Weights of a small GPT-style language model, trained from scratch on English Wikipedia.
Size: width 64, MLP 384 squared ReLU, 6.25M parameters.
Architecture: rotary positions, shifted keys, hashed n-gram embeddings, capped logits.
Each number is 128 + 32 x the weight over its row's rms, rounded and kept within 0 to 255. Layers, rows and columns count from 0. Numbers have three digits each. The size before them is the row's rms in percent of the matrix's.

# layer 7 attention output (transposed), 64x64, rms 0.0978, rows 61-63, columns 0-63
085:117164151132118144161112142229113146148157164159086091090141159132173093182166088141069106100094160099125137090126120185136151102132116102131174143078117136163115160105168155111184149095165155
091:123077154067184139151144117158126142093124141074098135145101117175081149145106160124131110111123196189129151126097169190134156118113140113087134118114130196147136148168113081160101158112169209
088:156125120097137164095098149141143156113179203149192125127133179140114132175137112112131129046089123092129153118103128109142223113137190108146067151142127111076131104101138123131074126106114172
# layer 7 attention value, 64x64, rms 0.0846, rows 62-63, columns 0-63
091:170138109155135129152140113165112100102065141073081117117119074158139121137080144184101115111097126173118077169127141194113127072098112075107149095068135088119074197173118135115143156124119140
077:121091158189086132164093116119138118152170163113103092078128116115080176106096081124071143095086100088168140055162107096080133094100154096105083146144161100128146087099096094148141173133098137
# layer 7 MLP up, 384x64, rms 0.113, rows 0-18, columns 0-63
092:142133061173125115124079110173129088100103155164117097079128149113096103110151127195109134132139124168110106057180141147148132127069150051066157138197156101126116170105127107116105110140109105
119:112110112152074171158167092131087124124130202097137129164176175127207122151139167127103093120058077091114132153138126102120183146127165153122133130139101107208131185110144122084100137125102117
097:174180113174094192086183131077138082133138122109171087158135105124079148144063151122196106126148135171170097115171150129169113129114140161158084120130094085115093090089165098121112119157124135
094:069161167150166115119106050124122131111141124132115173089130109139153099111093065126152047185092114185063120150164069127089129144116104166147146176170128153090118134151113157129144110155124149
092:167091124147158111127096103123093123080184150107143175136136086091056101187117165146170146132089152142124153097147126133153123162071111159074101092150175135060124139131090091182110157158168115
108:108157180110116082090055118131127147079168171084134091172188074108101135089177156160150138116116099147128148159104144143114115147125047146133140089148117184127102137149188112147124118153119069
121:109088153047091132094155143140096087109153152147104159099113096121155152069097094118084133171183113130145095189126141131126138094118145131118101148186114104136122075134162150120175225153102150
081:157135113128180129098152148097118128106150141158118088148124097193136043090211154116136120106151141170137114095112134081151174142134127125122103108143163185122140137108198119143072106091114050
113:138111063092107124114133146111112181140147142112145183103149070131121078104117105134155057115104105157085129118099156208160198115110165105157128133123112132117115130127219161084085144133091110
101:165094160115141142166160102164135116141090152131116162161172061143144093163104138098081146172139115157189156138051149067097148104097141082154137149079156116156145165165154184105149103143168113
100:106142204179088103152079103149073173150084142122131146134125096130130152114076191110123112126117165079131097195142129108118117195122081122139139114119153132096146126109156136147208117195149156
145:149151116136098144093127140159098118090068096128203113161194120100134131135149151117129116148083096173141087089116160069189155086088092134203139162071142131147112136104176171126143157141124105
089:060119107123116149134132158076092123081155149106072160196154122087059107090139116144114142150146102106163074073146116174161156123121181128059151121127132131111108088121171133076124114101080143
079:126158100112074087105111088134109154094133146142085161185122109208142134169125118126131181210140099160127117141131132121184145103077169114132158138102147098138086199083129112093170089125152095
095:134145140148187153078149116118100124140135068127125120147194151156098085115159146100137086094095155168137150078143126164101191207149162116099161154128120108155164103074071120126139102068100100
038:116071156138178128119137103142094122120128184084125196140167148207097118103174103136131081182104164164163160100078165110117152094138103128160160117162087167122112149145175174112122120167097163
109:143119156097068138152141130175077109123142139165101166137165114110169187173119119152148108127109099105126085181118085089132088031163052148152152119138118118098111155116121126145175074114156096
094:159122124152113139151142126167158130100174128105103114143122138168136095106105160106148112111153136194107075178137093111072118107061085113092219152174144114192149116108083162108173093153098100
095:130133125124112169099144103114124130129137013071154117194096108071122140074106125109085126110161134125132140126121184172121180073104136124131140110173103133080082080127138147079138153098126087
# layer 7 MLP down (transposed), 384x64, rms 0.113, rows 0-18, columns 0-63
097:147154173108106130142173122103180154089070075064159124142130057072126113109084144103129129098147056073137155121124130093103114152190123150143167112140059133144150120120139108116151148119136190
106:141161137111166074063093183134175154151090073153131131112111068122071128108131094156117129142165147191097139063121117098127090130112054108100146159137145113073121067134146133160150116104128098
092:119086098144081204078194105107123112190133114139135113176125153094079135106068101137159143113143119120156141132171092130153164151149158138120067106130141060119136108114161105079074088109170141
096:141092146122085168160144182103125099101155149112149148113087113129136103109178187141113080120129142066183100092155120179099105134094159105157110112111078101129088085133124087142094174063196103
082:131129119144187082135127125129081121154088078143123138137075088102127153123117144092118201134115115071098125136194180100190123129175135144051146101150191163119126095165168134142088143112149102
107:118045116122095137146132130120178122172139122151147143160120101103108139162134091085079155093181169088100152143175128154154132183055160131117092125183141126083088139137067109135156187095140148
110:108150158190120084162056094154133106114135156131129111063140093087148094125104105128109186103161044130120125178109152145146164084120125172179077096122078125133152161099155167112130147105161127
078:112122144091091107185122146157150127110158122127097163142116128094109137169076082113137065153098143137165164126129067146132084079046141063133076146141123110121099119141145129106152142169124222
120:168125115203147138142043087095130121096145180152161119134153115114106109176159124127068133136115143110133095137100172135131080084078117113143164152080116084109116201152108129156139104134130050
100:112191074177121142076107094119140085142136146140177153186099176135128121184177150155150136136116152101134134182144086179169058125205097131176115115088144127086118138120120148138158152120141107
105:167132080147163116102203183151156125134141112112137164140132141181128123169120111103150079104111107113090161078094096111135136087123203130152145162151077164164097062103124162090076175131109148
142:213126133108101155158085150192131130112162208155126174166098153148142086125132135134115060040117143116145087129124137102087151179075128169119122099128122104109133147171098122138133122101107093
091:117103164187097066148106102147127139124080144118132154157158136181157128125084108141088123085082122065111135118197142133111156095148110180138107084119097158063149143144122173217150094132138122
073:074139106089122085091163130084092123182158126196133136095133103170153152106104139102138071100138096173160147131180110051062105140160140115161090132111166118147148095115134115133095104069171131
109:120143111152054086150115156122135133126108150122118125101118098107113147144063108166127152199116131086121126178131135131111053046129056120191071094164135116131110119163145157145163128182148135
034:141214119141108126111101140118125155156147165105127126156120120062132149178134174191166123137083171112150150147159146107109102213072120136123090158148107047113126103113078087140093130112123100
098:061131153069147157123173140118110153153198130128126137087171113111099165108145110072209131158079091152125177176125118089095144101120144136137130135159108104125158093090106061151174152147111165
091:131125116092108116057145164157101089164164154133123083108166165131141119085196210121101143114209134114130151130141179117138154120189218137126115136145111176140134133127152133182121129139122106
104:169174135130119080130141159133075131161144149154147132107162131160164139217090093096092149090099172110188132155134081107121066166179095152137095140144176134139096134107128072153128135133195112